Weights of a small transformer language model.
Size: 2 heads of 32, vocabulary 1213, 1.63M parameters.
Architecture: RMSNorm before each block, rotary positions, no biases in attention or MLP, untied embeddings, normalized queries and keys, local attention windows, value embeddings, hashed n-gram embeddings, learned residual scales, skips across layers, capped logits.
Each number is 200 + 20 x the weight over its row's rms, rounded and kept within 0 to 999. Layers, rows and columns count from 0. The size before them is the row's rms in percent of the matrix's.

# v: layer 10 attention value, 64x64, rms 0.25, rows 14-34, columns 0-63
# o: layer 10 attention output (transposed), 64x64, rms 0.244, rows 14-33, columns 0-63
# q: layer 10 attention query, 64x64, rms 0.263, rows 32-63, columns 0-63
# k: layer 10 attention key, 64x64, rms 0.263, rows 32-63, columns 0-63
v14,101,163,181,187,220,224,198,216,238,216,190,213,219,217,185,198,184,182,188,237,222,213,209,214,203,149,196,231,176,220,234,193,198,184,216,181,200,205,178,196,212,192,188,194,232,208,196,169,246,202,195,175,205,174,167,190,175,181,189,194,216,222,194,220,206
o14,101,212,192,189,163,252,208,196,235,206,213,192,217,205,201,233,191,173,200,213,189,183,190,186,229,205,253,196,205,189,219,205,204,219,211,239,178,175,196,191,207,213,207,181,231,200,186,206,202,192,200,209,219,175,208,195,208,212,231,241,234,163,191,215,217
v15,088,152,184,210,221,188,190,215,211,191,227,203,200,188,196,211,195,207,212,209,234,218,243,239,159,187,194,202,175,209,204,188,201,156,191,217,192,198,208,227,187,214,190,163,211,236,195,189,190,175,172,199,194,210,184,195,161,209,215,187,179,203,167,219,179
o15,085,183,204,199,238,198,209,237,170,210,182,185,198,230,162,211,213,185,207,193,202,202,205,203,203,160,192,201,216,239,211,214,198,180,204,215,215,221,190,204,203,179,243,181,245,229,233,219,183,199,207,221,161,232,203,213,207,223,215,214,211,185,171,200,211
v16,117,179,197,205,208,200,201,210,225,207,196,168,194,199,203,201,186,213,188,216,191,204,194,220,192,129,207,211,187,202,169,178,222,192,219,237,173,200,205,217,226,245,211,217,200,228,219,229,216,202,163,200,162,210,231,188,174,200,210,208,212,212,186,170,206
o16,096,179,196,216,172,182,202,229,216,179,231,171,200,189,231,181,199,220,244,193,204,197,208,208,195,169,208,233,190,198,193,227,200,213,226,222,221,180,195,228,189,206,208,171,198,195,171,256,202,209,214,198,187,230,197,241,213,208,190,187,197,176,174,188,221
v17,105,215,173,224,211,255,204,189,215,229,202,193,223,195,183,233,176,200,188,204,173,178,178,152,199,183,210,208,202,204,232,179,201,182,201,210,202,196,185,201,178,164,206,232,218,202,204,213,180,220,239,204,222,209,222,192,210,204,187,227,203,193,250,210,198
o17,099,183,193,200,177,193,194,190,240,158,220,190,217,213,213,187,204,174,211,187,169,209,223,219,185,206,156,216,193,214,177,204,185,225,193,174,220,170,198,219,206,218,231,189,184,196,210,245,211,166,221,203,170,186,232,213,217,172,194,199,193,227,222,191,216
v18,130,143,181,199,209,186,204,230,195,199,172,196,204,181,209,199,192,186,210,195,196,211,234,258,186,189,196,198,190,204,190,211,209,203,225,214,186,213,212,200,219,251,199,162,192,226,206,220,233,191,179,222,176,189,198,199,176,191,217,189,219,187,155,182,197
o18,093,204,229,215,206,192,206,196,149,189,222,195,242,186,218,224,225,201,179,207,225,174,187,209,208,188,284,186,205,197,200,205,187,209,203,203,195,204,168,218,196,197,212,183,192,207,182,217,218,193,226,195,197,207,185,218,198,198,203,192,181,150,188,179,200
v19,111,160,185,223,216,185,199,192,180,190,153,205,197,180,200,220,246,187,184,185,200,206,216,201,206,249,206,185,198,193,218,214,175,223,220,170,221,217,214,189,164,188,180,214,191,202,190,203,164,199,214,237,220,233,188,201,216,184,203,173,179,191,210,171,202
o19,087,243,212,206,217,208,197,206,143,183,167,222,172,233,175,196,180,195,193,197,206,205,241,211,198,194,223,163,184,194,178,217,202,194,202,180,204,223,187,189,210,213,229,227,188,200,229,176,223,181,202,187,175,203,207,199,214,160,203,204,202,211,225,169,179
v20,107,145,170,197,187,199,233,209,193,197,209,215,177,166,218,204,247,212,212,175,207,189,178,204,214,221,208,183,191,215,237,191,201,221,173,180,199,194,194,215,185,198,198,223,185,208,168,206,163,187,204,206,218,202,194,186,198,195,214,195,150,233,222,187,173
o20,101,198,214,235,217,151,196,190,181,202,187,196,196,208,216,199,203,213,212,230,156,195,218,214,221,222,208,193,157,225,208,194,189,178,158,204,235,197,183,216,176,215,225,216,163,211,207,192,221,212,185,194,201,219,213,185,175,167,177,203,189,190,178,230,185
v21,099,188,179,221,205,210,190,193,204,207,182,207,224,177,188,215,203,209,183,183,215,201,193,257,181,149,194,196,217,202,241,204,209,183,195,224,191,177,193,198,143,198,213,200,223,238,180,227,183,192,190,223,177,210,214,194,159,191,207,207,173,219,197,214,201
o21,108,198,196,207,196,237,219,211,211,209,186,156,219,210,216,204,210,209,223,217,194,158,213,203,227,159,159,202,192,217,207,211,179,195,208,206,197,182,185,230,188,185,228,201,191,214,206,241,234,209,194,189,162,195,233,207,173,169,200,205,221,193,161,211,206
v22,103,131,213,206,186,197,189,202,204,192,148,209,169,207,204,208,238,203,187,195,199,184,225,252,208,240,198,183,208,197,196,202,189,211,218,179,182,203,211,202,210,239,188,221,180,185,203,213,208,187,180,235,191,226,194,195,196,197,221,192,226,192,182,179,200
o22,099,186,222,206,199,191,216,197,145,181,190,187,157,228,173,217,216,219,186,198,189,197,201,208,179,166,231,178,197,231,192,204,150,189,181,224,208,211,198,228,210,198,216,217,201,228,213,225,210,166,209,197,202,224,204,215,201,201,218,161,175,190,208,185,211
v23,098,178,235,202,181,130,196,188,178,202,188,217,180,220,203,197,188,208,202,206,180,187,180,227,192,235,191,175,204,185,195,198,206,208,201,217,203,228,227,202,186,199,196,230,197,192,179,232,190,196,208,257,203,232,222,209,213,216,221,184,207,181,221,179,178
o23,095,191,199,214,207,178,180,165,145,192,197,208,184,216,169,187,184,188,199,222,196,194,222,216,220,170,170,183,200,208,188,220,181,181,163,185,238,220,241,225,206,173,215,215,197,187,213,206,193,186,189,167,207,223,208,224,218,204,213,169,221,199,196,195,170
v24,111,212,163,202,241,181,166,208,177,217,198,200,192,162,197,202,184,193,233,173,222,203,210,222,169,233,202,190,176,185,203,211,199,205,189,210,204,211,175,187,188,215,208,144,177,245,198,203,188,187,168,209,169,204,183,194,184,208,192,220,181,231,205,195,192
o24,115,241,203,180,223,183,194,219,199,239,164,177,203,191,216,211,208,188,213,206,188,182,239,194,204,176,210,225,172,199,191,208,222,228,199,229,184,200,197,218,191,179,219,178,199,249,208,185,176,218,204,163,196,202,205,180,178,186,234,237,203,204,205,224,178
v25,106,213,213,227,191,206,187,182,194,189,249,225,198,171,190,214,205,188,233,175,165,189,196,190,207,212,204,179,220,205,196,193,201,200,216,207,210,178,205,204,159,188,221,230,198,165,191,208,131,205,235,211,225,211,203,208,199,211,198,196,175,221,239,198,189
o25,087,191,185,239,200,206,178,232,202,219,192,216,174,214,195,199,199,219,197,217,187,196,209,209,198,192,171,193,202,238,170,137,195,178,172,202,209,206,217,154,219,200,213,195,181,202,222,212,207,192,195,174,172,232,224,237,189,217,193,161,194,207,212,208,192
v26,116,198,197,232,197,228,185,204,215,193,206,191,206,169,196,197,184,199,186,168,188,197,154,178,169,200,197,189,196,186,203,192,191,173,209,212,187,203,176,191,186,212,238,174,199,235,207,198,175,200,135,203,152,205,242,201,173,194,217,212,197,224,191,200,207
o26,096,192,188,211,217,195,181,216,208,222,191,184,182,219,201,183,230,186,218,196,202,193,212,218,189,159,184,246,212,200,180,177,156,188,167,179,217,216,179,251,168,217,216,204,185,230,190,224,206,235,215,206,186,179,218,182,206,185,210,211,208,203,166,201,215
v27,098,200,143,232,192,225,192,205,190,186,196,231,211,168,193,198,222,176,201,183,248,205,177,193,197,222,213,203,181,216,200,220,203,214,194,212,179,208,200,200,226,143,189,194,204,196,220,210,158,197,195,189,204,175,156,185,175,178,199,219,182,203,186,202,194
o27,098,204,217,178,209,167,249,199,206,231,191,204,208,211,208,210,186,177,182,201,179,186,203,181,207,186,233,186,218,183,219,203,216,207,187,180,157,184,186,171,217,215,208,197,192,197,216,168,210,181,211,183,223,204,191,176,204,170,222,236,180,152,220,232,219
v28,112,175,176,182,227,217,189,199,179,207,206,196,213,198,165,210,197,174,184,186,233,245,246,226,187,189,197,192,202,193,193,219,215,192,170,203,197,182,200,194,190,218,257,188,172,229,214,160,197,186,178,203,167,183,195,200,204,196,215,208,162,189,190,195,205
o28,100,197,228,210,217,220,213,205,174,235,205,179,203,182,185,195,225,186,184,194,180,148,216,199,161,208,192,167,187,200,178,178,177,185,222,215,152,207,188,189,210,202,200,198,205,195,209,164,202,194,215,219,182,199,166,214,180,205,246,195,221,172,192,172,192
v29,097,203,218,182,186,195,193,207,185,190,243,183,181,190,203,193,184,215,207,228,201,213,241,162,207,208,187,200,225,185,229,198,196,220,208,187,215,202,208,193,141,190,188,167,206,228,189,196,199,182,235,167,222,242,202,215,236,193,213,182,181,173,188,208,214
o29,094,168,203,188,225,212,204,185,204,213,234,190,181,190,185,176,212,213,192,203,212,205,172,166,196,217,199,193,192,212,181,232,215,151,218,198,207,208,174,183,265,177,185,164,208,215,209,169,208,216,230,208,209,212,217,203,214,169,214,206,200,200,217,171,182
v30,095,209,230,167,213,169,193,185,219,223,181,207,185,214,196,179,193,166,185,203,211,219,227,227,205,250,191,190,202,182,194,218,198,201,202,164,192,220,202,187,199,209,210,183,159,214,187,159,240,217,191,205,215,177,175,193,233,195,193,194,226,173,211,217,221
o30,102,199,213,186,201,217,173,213,166,202,187,183,176,239,203,220,217,179,199,200,160,216,198,152,174,205,223,187,184,192,187,172,216,211,223,199,187,187,224,201,183,193,189,199,209,177,212,163,147,221,208,235,208,197,170,173,217,191,182,211,194,189,195,215,179
v31,087,253,200,191,229,195,191,208,194,215,208,203,203,203,200,190,169,181,215,174,191,221,194,214,189,197,180,186,211,175,214,207,199,210,181,195,194,176,185,192,208,231,227,181,160,251,179,172,228,214,166,175,164,176,202,191,230,213,196,234,184,215,208,206,196
o31,098,211,174,210,227,200,182,210,206,272,184,188,220,197,224,218,185,199,198,220,202,162,195,189,175,193,191,195,199,216,208,168,203,208,194,210,159,198,214,204,168,216,203,198,199,216,209,174,143,208,185,197,239,196,180,189,181,165,202,215,203,198,209,216,201
q32,122,208,226,157,169,237,210,218,209,244,213,221,198,213,198,194,220,211,242,186,197,207,198,166,216,208,184,215,193,189,181,187,205,208,184,218,184,215,203,209,201,200,202,180,215,196,221,196,195,215,210,221,211,179,167,190,220,211,204,245,238,153,169,205,192
k32,149,190,171,234,232,177,209,208,167,198,174,204,210,216,192,230,160,200,166,204,191,203,222,212,179,170,207,194,197,187,216,191,208,200,207,173,195,190,217,188,206,165,211,227,188,228,204,228,224,207,183,186,180,205,208,208,178,172,200,168,164,227,220,159,191
q33,100,192,207,204,179,186,217,190,207,208,186,177,180,192,223,174,225,229,216,178,225,222,221,190,219,187,183,181,206,250,195,210,169,234,173,176,204,173,237,223,194,191,211,186,193,190,225,199,195,178,205,184,189,218,185,199,223,207,247,167,213,189,170,219,206
k33,135,198,235,190,182,192,203,176,254,211,197,178,171,198,228,168,235,205,222,179,190,204,208,197,229,225,165,206,202,221,195,201,188,209,196,213,213,176,198,217,193,202,182,173,195,180,207,174,184,166,217,210,204,170,197,186,210,205,216,216,244,171,187,234,214
q34,101,199,205,199,187,204,206,195,188,228,235,187,229,202,188,177,189,171,204,205,194,169,169,190,173,221,195,200,201,167,158,181,205,194,175,229,208,245,163,194,166,165,219,197,209,174,199,207,181,200,217,230,209,173,193,210,209,224,192,223,170,191,218,198,175
k34,083,198,197,213,199,194,175,180,147,155,207,223,197,198,198,211,193,160,168,231,219,192,201,206,163,206,205,177,187,185,207,187,194,213,197,237,221,207,191,199,180,181,201,197,195,175,175,227,175,202,205,185,194,210,203,225,176,192,189,198,166,232,228,164,180
q35,132,183,168,225,237,224,193,205,161,172,185,216,220,176,181,219,183,169,172,208,197,190,216,199,177,197,224,203,170,169,213,207,193,181,218,207,181,217,191,179,209,207,192,213,192,208,191,193,189,213,188,183,202,224,209,212,171,173,196,200,167,237,248,177,178
k35,126,206,177,215,219,214,213,210,131,183,201,233,233,215,177,222,182,183,189,203,213,180,195,191,195,190,239,215,204,178,206,201,192,185,181,181,186,215,227,173,202,209,190,203,209,226,179,228,189,236,195,180,169,223,206,215,188,199,189,201,173,222,216,172,178
q36,073,182,216,174,182,220,217,201,198,213,190,184,191,160,231,194,212,229,206,195,185,247,245,214,176,185,202,205,204,206,199,178,192,194,173,187,171,209,225,208,221,219,193,172,208,190,184,183,216,188,209,211,152,183,210,184,179,217,205,186,229,213,168,197,159
k36,059,203,201,256,184,193,178,187,234,218,233,175,203,209,207,213,177,186,217,188,208,226,217,233,168,199,199,189,217,196,227,189,205,173,176,157,195,200,183,216,203,189,204,211,185,192,228,192,217,167,194,202,202,190,183,218,253,217,223,183,176,191,189,208,186
q37,115,205,192,202,216,211,185,207,202,184,177,231,193,180,200,218,186,198,184,189,181,223,228,201,188,185,226,236,169,176,217,222,194,180,236,178,172,184,203,190,222,240,199,198,179,256,198,183,189,223,176,188,178,203,208,210,190,156,208,178,200,209,234,185,212
k37,109,213,186,209,209,209,230,239,175,219,189,207,220,170,198,191,157,185,220,199,186,205,215,201,199,192,236,207,177,170,181,207,188,172,202,166,183,193,228,181,215,206,217,206,196,233,192,217,194,233,187,219,159,226,225,215,185,178,194,188,172,199,205,166,180
q38,100,183,171,203,225,213,199,216,170,183,183,232,210,212,219,205,179,211,197,191,174,208,222,224,197,176,214,199,161,189,200,224,180,178,191,201,192,198,217,174,240,220,201,197,187,240,175,207,218,226,187,173,191,204,225,208,168,161,190,198,201,211,242,174,177
k38,084,184,184,203,209,207,206,214,141,188,189,230,226,223,194,211,220,191,204,209,204,195,170,202,215,211,229,213,190,163,187,214,195,192,177,206,188,209,243,179,214,215,187,201,209,206,187,244,181,241,188,164,190,225,205,240,187,213,187,216,205,211,206,192,166
q39,102,231,219,176,181,181,210,196,218,219,212,203,196,211,219,203,239,223,195,198,200,198,180,229,210,178,185,196,211,220,230,220,205,213,203,204,204,221,205,232,201,225,206,164,209,190,190,205,252,203,216,194,205,175,201,198,222,239,176,210,211,168,150,226,229
k39,112,216,197,211,174,186,187,205,226,240,198,167,223,213,198,173,209,187,230,202,232,199,192,207,216,205,171,191,162,209,195,193,196,226,208,205,184,207,167,193,222,202,222,166,194,184,236,221,228,203,195,213,226,191,181,181,246,219,206,205,233,182,173,230,207
q40,091,217,225,201,185,208,227,204,210,199,193,204,215,185,199,175,198,203,221,243,158,189,198,217,182,224,191,214,216,197,157,224,208,218,180,227,189,217,198,166,216,172,227,201,212,191,181,216,225,224,210,180,175,175,204,238,223,194,166,200,198,211,220,187,161
k40,084,193,212,194,184,225,219,202,211,193,235,241,194,237,185,213,241,187,161,218,213,209,189,192,189,204,206,204,212,171,212,221,188,225,221,216,215,209,206,216,218,212,207,215,159,188,195,203,215,199,180,181,204,223,204,252,206,195,169,240,225,219,184,191,180
q41,087,181,157,203,210,177,198,197,209,186,148,154,183,180,216,200,179,202,175,205,187,192,215,219,218,187,200,161,218,207,195,217,192,212,175,218,203,204,240,199,218,184,185,210,207,171,212,237,205,202,193,189,226,242,191,195,175,227,200,192,214,192,183,222,172
k41,088,188,203,180,193,175,197,222,195,194,230,191,217,217,206,204,230,201,173,217,202,196,206,187,193,214,216,217,224,202,238,253,200,156,224,213,216,207,197,213,195,219,214,178,209,178,207,209,232,177,239,162,185,164,218,202,213,183,196,205,220,173,214,227,223
q42,096,217,155,234,197,174,197,206,232,197,189,196,212,227,198,181,188,191,176,194,230,180,184,223,223,167,189,182,210,209,233,222,198,216,216,191,209,202,199,189,226,233,197,198,216,230,216,209,229,206,170,194,232,203,229,178,213,187,193,178,209,196,177,246,221
k42,125,206,213,189,221,186,208,235,240,214,190,206,207,194,204,170,221,191,179,189,181,199,201,193,232,220,193,225,172,194,231,251,190,205,234,213,189,213,213,191,226,206,219,156,196,190,216,218,212,207,219,190,179,183,190,170,183,187,162,211,233,184,183,223,215
q43,090,205,211,193,185,180,219,205,233,172,150,210,175,230,198,194,190,213,184,160,168,179,196,192,210,185,180,180,197,197,233,237,210,202,234,192,206,171,207,179,221,204,212,188,203,217,202,179,217,189,182,187,229,189,232,166,211,166,204,185,202,177,208,214,221
k43,093,226,218,153,201,183,189,204,214,225,185,179,193,213,214,157,207,220,215,208,165,225,192,190,216,190,199,206,171,198,187,198,169,185,237,183,171,198,212,191,233,209,235,209,197,181,248,224,222,228,177,209,185,184,226,166,205,209,190,196,211,197,193,193,202
q44,071,193,199,216,193,187,241,212,189,182,203,177,224,176,220,178,184,197,203,215,228,158,179,240,211,207,189,177,211,195,178,224,170,230,175,183,207,221,189,160,187,190,188,184,219,181,167,242,220,203,209,197,202,186,215,216,186,208,225,198,201,216,206,208,160
k44,111,217,217,189,186,182,181,208,221,180,222,230,223,211,210,179,229,204,182,210,201,176,210,196,222,197,217,228,210,191,223,218,204,219,237,221,211,169,206,211,240,224,181,177,213,173,204,223,220,195,231,162,214,177,196,211,207,209,170,234,228,197,172,216,215
q45,100,222,180,194,190,186,212,214,202,224,220,243,235,193,188,159,212,199,194,185,219,156,162,210,223,167,204,195,213,199,227,221,196,194,190,183,217,185,177,209,202,235,214,187,211,239,220,200,206,233,217,188,206,184,203,207,220,207,206,179,188,191,175,201,244
k45,109,227,213,225,203,189,242,214,221,217,155,201,194,172,219,200,174,188,191,174,186,185,212,203,235,207,185,206,166,196,231,174,180,205,191,210,163,215,199,172,231,218,199,183,198,204,167,208,182,205,183,208,181,182,184,173,193,172,195,210,216,200,176,240,200
q46,079,203,179,194,205,201,193,208,202,193,241,187,233,194,217,248,181,204,230,179,178,257,226,209,190,214,197,222,185,166,224,201,177,195,215,229,187,217,203,216,175,225,165,171,209,219,178,178,194,178,211,220,200,200,197,197,179,197,203,176,191,188,193,217,177
k46,077,173,149,217,186,193,198,188,170,180,245,151,210,174,193,198,202,204,197,204,189,204,183,216,204,216,193,195,213,189,174,199,234,232,201,210,190,209,199,214,180,167,213,169,225,183,216,220,193,210,209,210,238,180,180,199,214,240,213,209,205,199,208,164,210
q47,108,203,192,197,230,222,172,171,188,183,185,187,171,178,183,187,170,198,201,204,171,210,202,187,208,229,187,192,204,190,157,181,211,188,199,218,217,212,168,199,178,165,199,219,192,185,211,183,160,185,207,218,189,230,199,167,190,196,232,199,163,217,227,161,186
k47,080,232,165,205,215,202,198,171,181,190,199,181,169,197,210,225,180,191,179,201,226,238,240,201,174,202,222,169,225,197,190,181,216,191,216,194,211,213,176,214,203,189,208,227,234,216,195,179,201,182,233,185,208,210,207,211,198,178,218,200,172,222,201,144,189
q48,106,183,230,191,187,200,197,176,246,217,207,182,167,197,211,154,222,227,229,178,204,203,179,189,212,200,180,192,215,219,189,199,186,208,188,228,193,206,212,222,189,208,214,182,214,150,203,181,180,185,206,201,192,178,181,184,211,218,231,224,219,173,176,243,201
k48,113,183,229,216,174,161,194,187,221,189,179,157,190,167,227,191,202,169,207,205,211,187,189,203,230,224,174,166,184,209,180,191,197,213,215,218,235,187,196,196,189,187,196,164,187,153,220,213,189,180,201,218,209,192,219,191,196,190,236,193,225,176,203,221,197
q49,125,203,191,230,221,196,170,200,169,151,177,202,219,190,194,223,175,180,163,229,202,205,207,228,175,181,225,197,199,195,224,214,207,202,236,198,203,203,196,186,199,211,201,239,195,210,173,211,206,202,186,184,223,224,219,218,165,177,192,173,167,224,226,179,194
k49,074,230,190,190,207,198,229,227,198,235,221,204,210,202,193,198,201,213,214,173,196,185,183,190,226,209,223,214,211,192,186,234,179,199,186,176,187,234,234,200,197,206,211,209,226,243,178,205,233,231,211,211,181,203,163,212,235,242,181,217,226,177,191,187,191
q50,127,208,220,184,179,198,197,185,227,236,213,195,159,221,208,181,218,243,228,159,212,205,180,199,217,205,191,166,203,233,200,177,197,201,178,197,217,189,196,242,200,185,193,194,195,192,232,197,190,189,196,206,169,201,200,195,215,233,218,201,230,175,162,219,223
k50,116,209,239,205,186,200,204,187,247,190,204,165,165,166,230,187,198,197,217,198,199,206,206,209,216,224,171,185,217,242,196,187,205,206,203,217,227,201,169,215,174,192,198,182,209,162,198,166,191,153,214,220,226,179,200,190,205,198,207,191,198,176,208,229,214
q51,077,201,201,210,204,198,206,201,179,206,233,199,220,197,172,208,179,173,208,207,201,168,166,172,196,223,193,192,194,179,169,173,206,197,190,238,208,210,153,200,166,157,227,208,203,174,204,223,163,189,215,235,201,204,198,212,198,217,195,223,152,183,207,201,194
k51,074,198,190,185,200,221,191,178,152,159,205,190,176,199,194,237,192,170,199,216,221,188,202,187,201,203,211,203,196,210,173,186,211,229,200,224,210,208,194,188,176,180,195,222,230,177,183,203,165,208,223,186,193,206,193,230,151,210,206,225,168,225,220,159,202
q52,123,181,181,207,219,213,219,229,169,184,186,221,211,180,203,219,172,183,184,208,172,199,221,223,183,185,221,203,165,185,213,213,166,183,205,206,182,212,219,173,227,202,173,199,178,217,175,207,215,226,203,179,179,213,214,210,159,179,193,195,189,213,227,155,168
k52,115,203,180,219,210,202,211,208,125,185,214,210,235,232,196,225,197,178,195,213,218,183,206,205,209,206,242,215,196,168,195,210,187,190,195,191,186,215,228,178,212,211,187,198,201,208,199,243,194,249,188,185,189,221,211,234,205,210,184,204,194,207,194,170,179
q53,102,171,175,227,221,234,205,202,160,204,182,219,219,171,206,191,189,194,197,199,173,202,237,216,179,189,210,204,169,169,207,206,180,178,191,219,181,207,205,205,224,178,197,195,197,210,176,209,179,208,198,185,180,205,209,204,165,189,216,197,160,208,246,168,159
k53,089,203,187,207,195,214,207,199,121,178,206,215,212,226,206,243,196,183,204,211,212,182,199,208,178,201,228,195,195,175,191,212,198,207,172,205,193,225,215,187,199,194,192,206,221,195,177,232,166,236,195,180,203,209,209,237,195,224,196,216,188,213,217,171,161
q54,094,190,232,199,163,208,213,201,180,217,221,182,200,209,210,196,238,207,219,192,224,197,188,176,208,186,185,169,215,212,173,167,207,225,160,191,223,193,196,230,156,177,192,194,216,174,213,195,178,177,213,220,215,202,193,202,206,254,221,196,179,180,180,205,188
k54,104,203,235,177,177,210,194,186,217,196,206,167,196,197,220,206,220,198,215,203,199,194,174,205,233,198,170,186,212,227,181,171,205,226,186,227,226,188,178,229,182,199,189,194,218,166,193,184,187,192,221,228,231,177,177,192,193,258,200,213,226,185,183,234,195
q55,100,203,210,175,192,202,217,234,217,195,196,194,202,192,216,178,206,190,199,215,173,161,195,205,227,184,223,213,163,190,205,241,150,184,239,189,171,223,212,184,235,190,187,170,200,171,221,235,218,221,192,194,216,201,186,220,207,187,187,226,223,183,193,203,210
k55,095,184,210,179,193,207,233,222,196,167,204,190,200,217,229,210,201,199,180,214,201,156,180,188,198,193,233,197,190,193,225,231,188,190,226,177,163,196,227,185,207,226,166,196,167,191,179,217,205,214,168,207,201,184,256,206,215,170,187,178,197,194,218,207,200
q56,093,176,234,170,165,217,217,233,213,185,184,170,197,200,214,206,223,191,207,180,205,236,249,177,179,154,229,217,204,191,203,176,155,195,225,180,168,188,194,208,204,220,214,195,223,195,214,202,202,191,211,201,183,186,192,232,207,199,206,200,200,181,179,209,188
k56,079,222,208,191,160,202,167,210,203,199,226,169,190,163,233,199,203,181,216,209,156,179,168,197,211,199,216,196,207,193,205,215,194,190,209,178,210,178,183,240,170,207,196,189,195,172,164,242,167,186,209,209,174,191,223,204,203,224,188,207,172,176,194,205,194
q57,087,196,210,224,204,180,207,184,257,231,197,201,237,223,189,181,211,172,180,198,222,165,189,197,195,215,222,212,183,186,219,209,184,248,218,191,185,180,160,175,217,190,190,181,234,176,195,204,189,215,187,196,191,177,183,187,212,200,182,193,209,196,204,241,212
k57,089,195,208,165,196,204,196,201,222,178,266,241,206,238,198,198,191,202,196,189,210,190,205,177,217,194,203,239,212,182,224,206,201,205,224,187,192,162,186,185,201,189,199,207,167,198,197,180,201,231,171,205,196,169,228,175,187,198,178,228,226,218,181,218,215
q58,084,219,208,243,192,190,194,230,240,211,226,222,218,198,198,171,195,215,231,185,170,191,200,195,206,215,219,225,223,219,246,218,206,198,242,203,192,194,214,218,193,212,200,185,181,229,200,195,180,230,185,192,185,215,226,201,223,184,198,171,202,176,209,244,215
k58,077,196,204,193,180,212,247,202,209,212,215,203,182,168,213,186,217,220,209,158,150,189,192,208,180,209,191,191,191,203,185,185,220,201,201,178,194,221,211,189,171,181,219,175,205,197,178,186,234,244,206,213,190,232,232,208,189,216,166,190,230,177,192,214,174
q59,068,203,222,169,180,205,220,205,235,195,151,225,181,189,225,182,211,251,204,170,176,186,157,223,174,199,215,206,164,179,203,203,212,225,196,200,186,191,201,202,205,185,186,179,172,203,216,172,184,232,212,242,191,198,207,195,189,184,190,194,216,206,186,196,198
k59,070,209,202,195,176,197,205,178,213,196,233,166,194,188,229,213,146,209,246,237,210,212,183,190,228,202,195,212,186,185,180,198,211,172,191,164,185,200,228,200,195,211,204,218,185,164,190,203,215,230,178,178,211,192,218,204,249,172,216,209,184,203,193,195,197
q60,073,187,187,183,213,219,207,190,199,200,155,204,172,197,215,195,173,220,183,175,212,215,182,238,197,189,184,159,189,181,188,187,221,205,159,181,227,217,170,169,213,193,186,226,213,214,207,194,207,202,196,235,198,195,213,160,172,202,222,179,189,229,193,176,171
k60,089,248,205,218,207,178,192,198,219,208,218,189,209,181,223,207,186,177,214,235,214,218,222,174,235,217,213,218,192,191,219,233,192,193,241,220,201,198,195,199,246,217,201,186,228,173,216,221,202,199,231,167,216,187,183,200,213,178,184,234,203,196,174,195,220
q61,101,201,185,247,234,206,186,189,230,215,173,203,166,210,215,191,219,219,189,207,191,216,194,214,216,170,189,230,210,215,219,206,224,200,218,202,194,154,215,207,255,214,222,193,195,225,176,203,181,209,180,179,191,209,203,167,203,187,170,200,213,190,232,221,213
k61,087,196,200,179,173,202,189,237,243,254,190,226,213,219,197,201,207,184,220,151,206,223,192,211,162,195,189,202,190,190,181,213,213,184,178,178,216,203,210,171,218,207,230,189,209,220,222,184,230,200,185,210,198,186,220,188,219,201,208,181,242,198,196,215,176
q62,072,207,167,210,191,196,193,205,194,201,216,159,231,168,210,167,177,183,215,212,211,173,217,190,234,199,209,197,209,199,179,219,179,182,220,193,200,224,207,220,198,171,210,189,224,194,234,239,192,205,223,175,229,173,205,207,227,209,232,194,161,183,178,181,220
k62,073,207,208,196,196,204,236,220,203,180,176,204,185,201,244,225,213,201,148,221,172,177,200,204,169,189,190,182,224,206,253,222,201,192,211,224,186,214,173,221,200,212,176,171,204,186,159,193,189,189,207,193,194,206,229,190,170,189,177,194,216,182,200,207,218
q63,087,186,206,187,205,245,188,195,219,242,194,209,189,223,208,206,229,190,215,175,189,232,236,185,183,181,225,212,210,207,238,150,195,209,205,194,201,195,200,207,212,243,190,222,203,217,229,194,213,172,182,212,155,218,185,192,199,197,216,176,210,216,194,225,193
k63,076,218,194,236,208,216,188,209,187,205,228,182,183,179,216,214,182,168,234,167,183,213,192,187,206,231,215,174,192,213,184,184,186,188,189,195,201,206,161,165,134,176,221,181,206,214,175,219,198,209,220,212,222,190,187,182,195,207,193,178,175,177,195,195,183
v32,116,213,240,209,187,182,203,190,186,228,207,196,220,178,189,169,178,204,253,177,180,242,227,176,230,177,190,192,160,177,179,187,203,208,209,227,189,201,230,172,200,195,193,182,195,198,203,216,172,235,212,209,192,205,168,198,189,213,197,196,206,212,208,170,186
o32,103,208,175,231,209,194,179,224,181,186,172,179,189,166,192,221,201,209,189,246,219,194,203,183,175,213,177,226,189,180,178,184,169,206,189,200,195,234,176,199,224,197,212,222,223,158,228,222,201,200,220,229,228,231,170,229,186,200,215,203,200,208,197,194,192
v33,083,240,198,213,220,226,163,174,212,186,147,216,179,231,220,207,208,201,213,177,221,207,209,209,218,198,201,219,185,203,178,187,177,213,206,236,197,218,249,192,230,197,197,208,211,220,208,239,216,212,193,176,234,216,212,184,198,186,186,207,215,200,180,226,196
o33,106,192,218,196,202,216,178,206,227,224,156,194,202,227,202,188,237,207,192,185,208,235,222,205,207,171,180,244,169,213,225,191,201,178,193,175,179,208,172,194,214,204,196,193,226,199,202,169,200,235,189,168,223,201,163,226,207,179,218,184,225,204,205,212,221
v34,099,230,174,197,214,187,209,233,209,181,202,192,225,148,173,225,193,179,181,205,211,180,173,192,191,199,201,202,237,193,213,210,212,181,218,211,233,210,186,220,188,167,210,205,191,197,207,187,213,196,207,217,251,188,208,224,221,211,206,166,153,222,190,199,218